config.toml
n_layer = 8
d_mlp = 768
vocab_size = 4096
init_std_qkv = 0.0375
init_std_down = 0.00468
weight_decay = 0.16
final_lr_fraction = 0.0
Each number is 200 + 30 x the weight over its row's rms, rounded and kept within 0 to 999. Layers, rows and columns count from 0. The size before them is the row's rms in percent of the matrix's.

# layer 2 attention key, 96x192, rms 0.0698, rows 85-95, columns 48-95
094,181,155,172,219,200,186,225,186,202,158,206,195,195,204,222,209,208,196,142,234,237,209,213,145,226,241,203,186,189,191,139,199,177,155,180,173,217,157,167,155,206,186,207,161,176,222,204,192
101,237,227,183,191,185,241,170,251,188,208,185,218,180,215,212,192,201,185,182,204,234,230,173,246,256,175,223,198,202,187,201,201,209,108,238,208,186,180,190,189,228,145,205,207,257,249,138,178
095,185,217,220,212,220,206,213,189,206,232,192,212,280,220,142,220,198,211,213,213,194,218,193,218,202,214,177,169,167,213,266,195,265,187,200,247,188,171,190,237,194,241,194,232,207,198,216,212
105,255,135,188,176,190,213,195,194,275,168,232,194,202,202,215,214,211,219,199,199,221,240,221,275,216,232,240,145,182,227,233,226,272,187,241,187,189,186,193,212,209,202,203,156,221,233,220,191
108,224,182,184,192,188,157,211,178,186,139,204,218,172,171,202,226,160,189,171,164,217,205,220,183,163,186,260,228,202,198,185,203,252,182,179,169,170,148,166,213,216,212,257,186,152,186,178,221
105,157,231,181,170,161,258,197,207,220,214,217,213,230,239,238,206,247,238,158,178,197,223,207,260,197,232,196,237,153,188,167,201,176,169,245,213,233,213,242,188,188,132,164,204,198,217,132,190
103,211,193,182,201,232,164,208,165,223,206,203,205,187,178,161,199,184,174,199,263,208,210,210,202,199,147,195,181,226,244,252,195,245,242,225,212,193,238,183,186,209,254,222,231,182,179,229,192
101,154,196,218,261,235,207,237,167,218,201,158,186,236,186,211,229,197,196,180,213,186,161,163,228,225,145,185,212,172,233,262,206,191,161,186,269,204,226,185,144,248,200,181,200,181,193,211,186
103,177,203,149,226,173,192,219,198,260,203,190,195,182,177,239,234,195,141,187,193,240,158,250,173,168,136,185,212,225,248,176,189,243,192,201,228,250,173,107,127,226,171,180,216,219,199,207,195
080,199,183,188,141,181,242,179,198,241,240,191,177,202,177,214,191,213,181,174,190,267,199,241,238,196,163,213,209,201,207,155,162,219,225,225,207,194,209,220,181,171,196,158,208,237,241,214,165
089,181,165,196,203,209,198,213,150,204,197,222,204,169,240,196,194,195,197,135,271,210,204,210,147,189,249,181,179,177,135,153,184,165,235,177,181,205,162,178,204,179,242,230,191,163,191,227,230
# layer 2 attention query, 192x192, rms 0.0719, rows 86-95,182-191, columns 48-95
091,183,158,189,203,169,152,161,220,171,163,145,225,223,142,170,203,148,249,143,217,187,215,201,167,188,169,225,177,208,244,211,208,239,214,210,169,211,188,233,215,194,237,171,226,282,225,195,209
090,216,182,146,192,186,202,167,216,168,169,229,204,193,208,193,161,184,224,136,198,223,182,243,195,160,177,286,236,228,186,142,208,215,234,222,185,194,206,228,224,185,231,146,212,171,231,233,168
108,144,196,177,216,134,163,225,189,186,198,188,207,147,222,261,220,178,209,226,192,189,202,216,205,196,203,232,185,178,222,232,197,190,211,194,210,193,187,181,220,213,155,204,200,206,209,251,217
095,213,229,234,190,192,163,251,230,227,226,249,182,222,219,208,193,188,234,211,215,237,190,232,247,198,184,194,173,191,203,205,183,209,200,174,268,156,297,181,246,204,162,199,205,139,193,201,185
101,200,194,188,204,117,192,152,184,203,160,214,207,154,161,224,233,187,167,212,167,179,223,168,210,191,220,225,171,204,223,156,181,186,160,239,225,198,209,198,185,250,205,191,172,242,193,230,215
112,218,239,247,218,242,215,230,224,187,215,177,208,208,216,149,186,246,211,194,170,206,188,226,238,220,220,190,163,195,182,130,219,171,216,184,176,220,179,205,232,189,212,180,223,200,211,200,198
090,157,184,197,207,216,227,158,182,210,163,144,216,228,159,107,189,211,238,156,180,180,221,199,199,211,202,251,203,217,173,139,227,199,211,247,161,216,162,247,235,163,254,178,219,245,182,190,213
101,189,166,196,153,176,211,232,200,206,233,185,206,196,216,166,152,237,221,189,174,185,181,200,233,214,214,182,149,238,252,182,217,263,167,187,201,168,203,240,261,161,218,188,229,188,149,224,196
074,165,219,179,185,173,182,193,185,174,209,205,227,220,243,192,269,225,219,191,186,182,216,154,242,205,240,191,132,221,271,225,235,218,163,200,189,216,164,191,215,229,196,185,147,201,148,209,172
096,249,196,219,172,199,274,182,217,198,240,233,188,158,206,206,202,224,125,202,204,201,214,212,178,184,192,172,221,245,129,178,163,212,190,149,234,184,212,202,193,225,173,219,214,138,214,205,241
101,177,211,168,197,196,228,171,210,145,167,200,205,145,250,198,210,275,207,203,244,218,261,146,209,213,246,214,182,182,192,242,190,181,159,138,164,179,201,216,195,179,172,230,232,211,159,193,201
087,193,202,171,158,184,228,272,202,211,209,173,250,219,263,216,205,223,211,174,253,225,254,260,213,183,184,256,204,259,207,251,249,193,188,219,163,130,206,203,207,161,181,211,212,205,178,167,216
084,161,213,231,252,213,199,188,217,208,187,180,225,263,226,219,229,205,221,219,219,249,281,200,223,199,216,221,196,213,222,222,192,144,202,188,137,251,161,258,215,168,153,174,216,214,199,201,182
101,238,191,193,224,217,158,253,214,218,226,287,203,200,205,227,178,157,161,216,210,268,229,196,193,169,183,182,207,241,204,198,195,195,185,174,231,154,249,168,226,186,217,214,194,207,203,190,160
090,161,204,208,237,210,243,192,222,187,190,179,206,164,194,240,236,200,197,223,214,158,158,147,147,176,241,192,177,194,143,145,175,156,206,184,169,167,163,225,189,191,206,154,228,188,196,204,249
099,203,215,174,127,182,161,191,167,178,188,237,196,229,183,201,200,110,193,226,214,240,215,220,171,213,144,191,205,258,194,169,211,263,186,225,242,160,238,177,176,204,244,231,222,206,225,212,128
103,164,206,168,213,243,203,184,166,157,184,188,188,206,178,192,234,168,218,204,195,220,213,220,195,238,182,185,190,195,185,136,227,188,181,256,176,224,135,211,166,199,235,191,164,166,161,221,193
096,197,147,211,132,202,234,192,255,144,150,217,204,105,162,227,207,165,227,226,156,195,175,207,219,222,212,210,176,221,192,142,180,208,199,204,189,198,196,205,185,214,212,181,180,239,211,226,195
085,219,153,260,190,152,231,205,236,188,218,190,188,169,228,242,199,182,176,194,177,181,186,147,238,135,236,240,179,188,202,180,178,240,196,197,245,215,193,213,245,233,156,197,191,275,213,195,131
085,199,191,246,284,215,190,224,165,180,228,178,203,250,220,189,217,199,188,178,225,147,199,133,188,163,172,195,177,215,224,208,221,177,193,181,214,180,179,205,218,151,225,194,165,193,231,221,227
# layer 2 attention value, 96x192, rms 0.0433, rows 0-12, columns 48-95
095,215,232,177,267,170,272,216,195,228,174,198,220,181,155,197,194,162,197,192,188,199,201,206,245,170,203,191,210,223,208,201,174,239,185,212,148,182,186,214,234,171,162,198,183,233,152,196,214
098,167,171,142,172,185,252,249,178,199,223,191,182,146,184,240,162,166,233,218,200,217,194,202,228,227,187,212,226,205,217,188,236,159,130,221,248,162,238,194,197,163,167,191,199,170,181,190,136
091,229,185,223,225,241,212,193,188,249,202,223,181,199,234,210,190,193,233,153,216,208,214,185,191,195,173,154,177,221,262,181,200,182,201,227,139,196,197,181,205,180,226,223,165,168,190,197,196
103,217,220,211,253,218,189,193,206,171,205,177,205,235,243,150,224,195,206,218,230,165,201,222,172,215,233,239,176,202,182,119,211,246,213,196,201,201,172,235,216,204,275,232,185,224,188,194,187
095,230,201,212,229,202,201,160,219,216,174,154,197,201,206,254,206,228,208,211,183,208,226,197,158,256,211,169,243,232,205,185,216,219,277,214,209,256,216,205,190,182,161,213,196,239,175,209,257
097,216,186,220,210,215,228,157,219,211,246,178,182,180,224,145,181,162,237,176,188,214,114,192,162,225,194,213,188,167,214,160,203,262,228,208,251,178,216,161,219,192,177,155,183,139,217,210,129
100,223,235,193,232,213,178,201,187,173,177,179,205,226,172,187,227,208,228,192,176,217,181,211,170,178,206,169,148,200,222,191,195,215,156,198,207,184,200,232,251,169,182,205,157,156,156,220,202
099,177,177,253,194,210,198,212,237,226,201,280,215,235,268,147,217,210,181,216,241,208,182,194,215,228,234,166,224,170,188,156,209,186,205,177,244,159,186,202,232,214,157,171,213,185,190,190,230
096,172,207,219,177,213,211,211,194,160,232,156,199,179,216,198,168,192,180,242,256,191,173,215,190,240,200,150,164,133,201,175,215,156,162,175,149,193,192,245,209,233,193,181,222,205,218,237,176
103,167,220,210,156,165,180,158,205,213,230,224,191,191,225,217,187,197,167,245,191,238,193,227,217,238,180,240,190,190,203,212,194,187,229,176,169,162,194,230,221,194,215,247,251,187,206,266,138
098,156,214,167,171,224,234,124,196,190,161,204,216,215,211,182,224,157,174,193,226,182,207,216,251,199,158,176,197,203,214,198,197,181,194,215,159,191,185,207,208,226,242,203,232,246,197,175,229
106,222,200,164,145,204,228,178,125,210,163,141,225,210,214,188,178,214,190,210,237,259,189,201,207,173,251,236,220,237,227,211,238,143,153,144,183,162,220,229,258,171,165,186,222,182,176,246,242
093,241,163,192,200,169,207,174,201,228,185,216,203,167,153,158,174,182,220,237,188,203,211,219,228,145,174,253,197,200,184,167,204,253,175,229,193,196,206,185,178,207,189,227,187,210,164,173,161
# layer 2 attention output (transposed), 192x192, rms 0.0455, rows 0-11,96-107, columns 48-95
101,233,140,192,206,169,176,212,176,185,237,217,164,239,237,242,169,170,148,164,218,177,222,196,190,219,178,202,193,206,194,220,137,170,255,209,224,117,216,189,195,254,209,217,186,177,154,208,191
097,174,148,183,240,193,174,186,163,211,205,206,220,247,212,206,197,203,181,172,221,200,226,199,215,217,240,251,205,135,209,207,148,246,204,189,227,170,236,229,183,177,206,222,174,140,210,202,187
104,178,143,162,200,182,219,171,189,198,226,233,146,128,206,210,236,248,235,244,216,180,191,201,193,230,258,159,186,223,177,152,224,154,222,152,183,237,205,231,183,197,151,194,174,219,279,130,204
099,233,178,187,223,214,198,108,242,158,146,173,213,213,215,271,211,211,213,206,237,187,143,244,205,189,194,193,183,206,197,252,263,169,214,230,196,164,207,213,184,203,198,208,246,214,175,185,180
092,213,244,193,185,172,190,206,151,247,237,196,226,226,182,198,223,109,231,167,184,257,220,141,244,203,177,204,210,167,202,159,164,206,223,184,212,181,165,176,247,239,205,174,208,214,225,173,203
097,178,206,201,227,191,208,231,187,184,264,176,273,268,253,202,207,136,122,218,240,186,226,173,193,188,219,233,229,278,213,208,236,205,200,156,219,168,167,210,178,220,225,238,173,204,251,175,202
111,164,182,242,150,201,166,250,210,146,198,223,194,210,289,208,209,215,136,193,210,253,217,196,183,170,172,145,208,187,201,214,235,247,215,232,199,157,161,160,173,214,219,255,255,189,177,207,201
108,226,207,214,162,195,175,190,204,184,210,182,187,204,213,195,200,197,195,177,249,166,187,200,193,172,230,212,169,215,195,260,234,222,223,195,163,179,158,217,195,202,217,208,194,196,189,187,144
097,181,217,215,226,206,190,183,228,266,210,237,200,195,218,150,238,207,199,169,144,202,221,228,210,154,159,219,259,168,202,196,196,185,198,185,217,200,171,222,206,263,263,168,213,198,230,191,212
095,222,193,186,228,200,165,100,251,196,181,228,242,196,172,176,166,224,201,194,197,156,178,236,158,188,208,176,180,182,171,186,215,206,204,177,202,233,228,256,173,175,196,180,174,180,195,175,243
108,197,157,178,214,198,200,184,161,281,219,180,94,183,163,207,191,253,184,170,222,144,191,231,198,167,197,216,199,222,202,199,163,128,183,200,198,202,194,212,246,187,194,192,185,236,200,259,205
102,215,245,186,218,195,201,226,233,241,196,195,185,228,233,222,173,204,199,211,232,200,225,202,219,154,202,208,199,227,194,170,159,236,246,241,146,179,135,215,228,211,207,138,186,237,200,187,171
093,195,180,208,172,223,210,221,149,249,206,224,282,203,192,172,195,237,238,209,216,171,153,219,215,245,209,234,226,226,152,212,193,162,165,191,207,227,162,187,160,170,178,223,194,209,211,174,183
100,202,214,232,170,191,227,217,216,201,229,228,276,145,258,229,201,215,214,204,222,196,196,181,192,169,261,259,244,175,188,247,174,250,195,130,229,167,237,189,255,205,140,207,183,210,197,170,223
086,184,229,210,182,210,168,184,175,207,195,207,200,186,200,210,162,197,191,222,221,209,186,130,211,221,211,190,159,189,185,246,194,252,230,193,247,156,197,205,175,208,245,192,223,198,190,133,158
101,164,175,208,163,159,262,191,204,181,189,169,250,167,203,193,199,211,208,167,100,180,218,162,248,225,197,208,215,224,166,150,189,192,201,187,207,191,111,224,179,226,167,178,177,182,272,197,156
097,180,180,219,179,223,183,176,203,161,203,194,125,171,211,205,192,238,229,191,205,181,231,221,210,193,150,178,182,198,209,227,168,186,232,213,222,158,159,260,187,232,249,265,211,185,204,207,214
095,213,192,183,158,196,194,191,226,203,196,153,196,228,162,222,189,172,267,233,212,221,193,213,219,195,202,176,191,140,180,183,181,190,167,144,211,224,233,239,235,185,199,197,158,200,193,175,237
099,244,199,219,224,182,178,210,222,211,192,191,225,149,166,181,228,191,236,148,173,155,182,186,226,218,206,180,167,182,191,156,185,186,176,206,178,190,140,177,138,194,150,184,135,188,216,226,189
093,218,172,161,195,179,225,227,195,157,196,170,249,218,190,240,198,149,218,146,173,182,251,235,230,217,222,239,205,166,240,175,210,149,164,176,179,229,166,195,210,144,210,188,148,256,173,233,198
097,218,154,233,184,191,231,197,144,218,86,160,185,150,181,215,210,134,218,186,168,216,224,188,225,185,219,203,187,261,238,189,264,242,220,203,160,228,183,157,208,188,206,237,191,175,168,215,153
098,176,222,155,182,202,235,156,171,230,176,169,175,225,176,218,212,198,182,212,208,192,231,232,202,186,190,197,210,211,274,171,247,210,132,173,202,195,244,228,225,168,126,240,181,137,188,184,175
077,225,158,218,146,234,228,226,164,210,191,209,179,215,210,257,147,201,161,151,170,231,213,193,203,205,240,238,165,216,214,220,158,238,208,200,232,180,170,181,255,188,243,169,184,239,222,184,180
107,174,144,225,190,212,166,219,256,141,168,219,298,224,198,207,137,226,243,176,168,207,159,239,205,164,177,218,214,169,136,149,155,254,196,201,198,245,149,224,235,190,246,140,156,229,213,164,256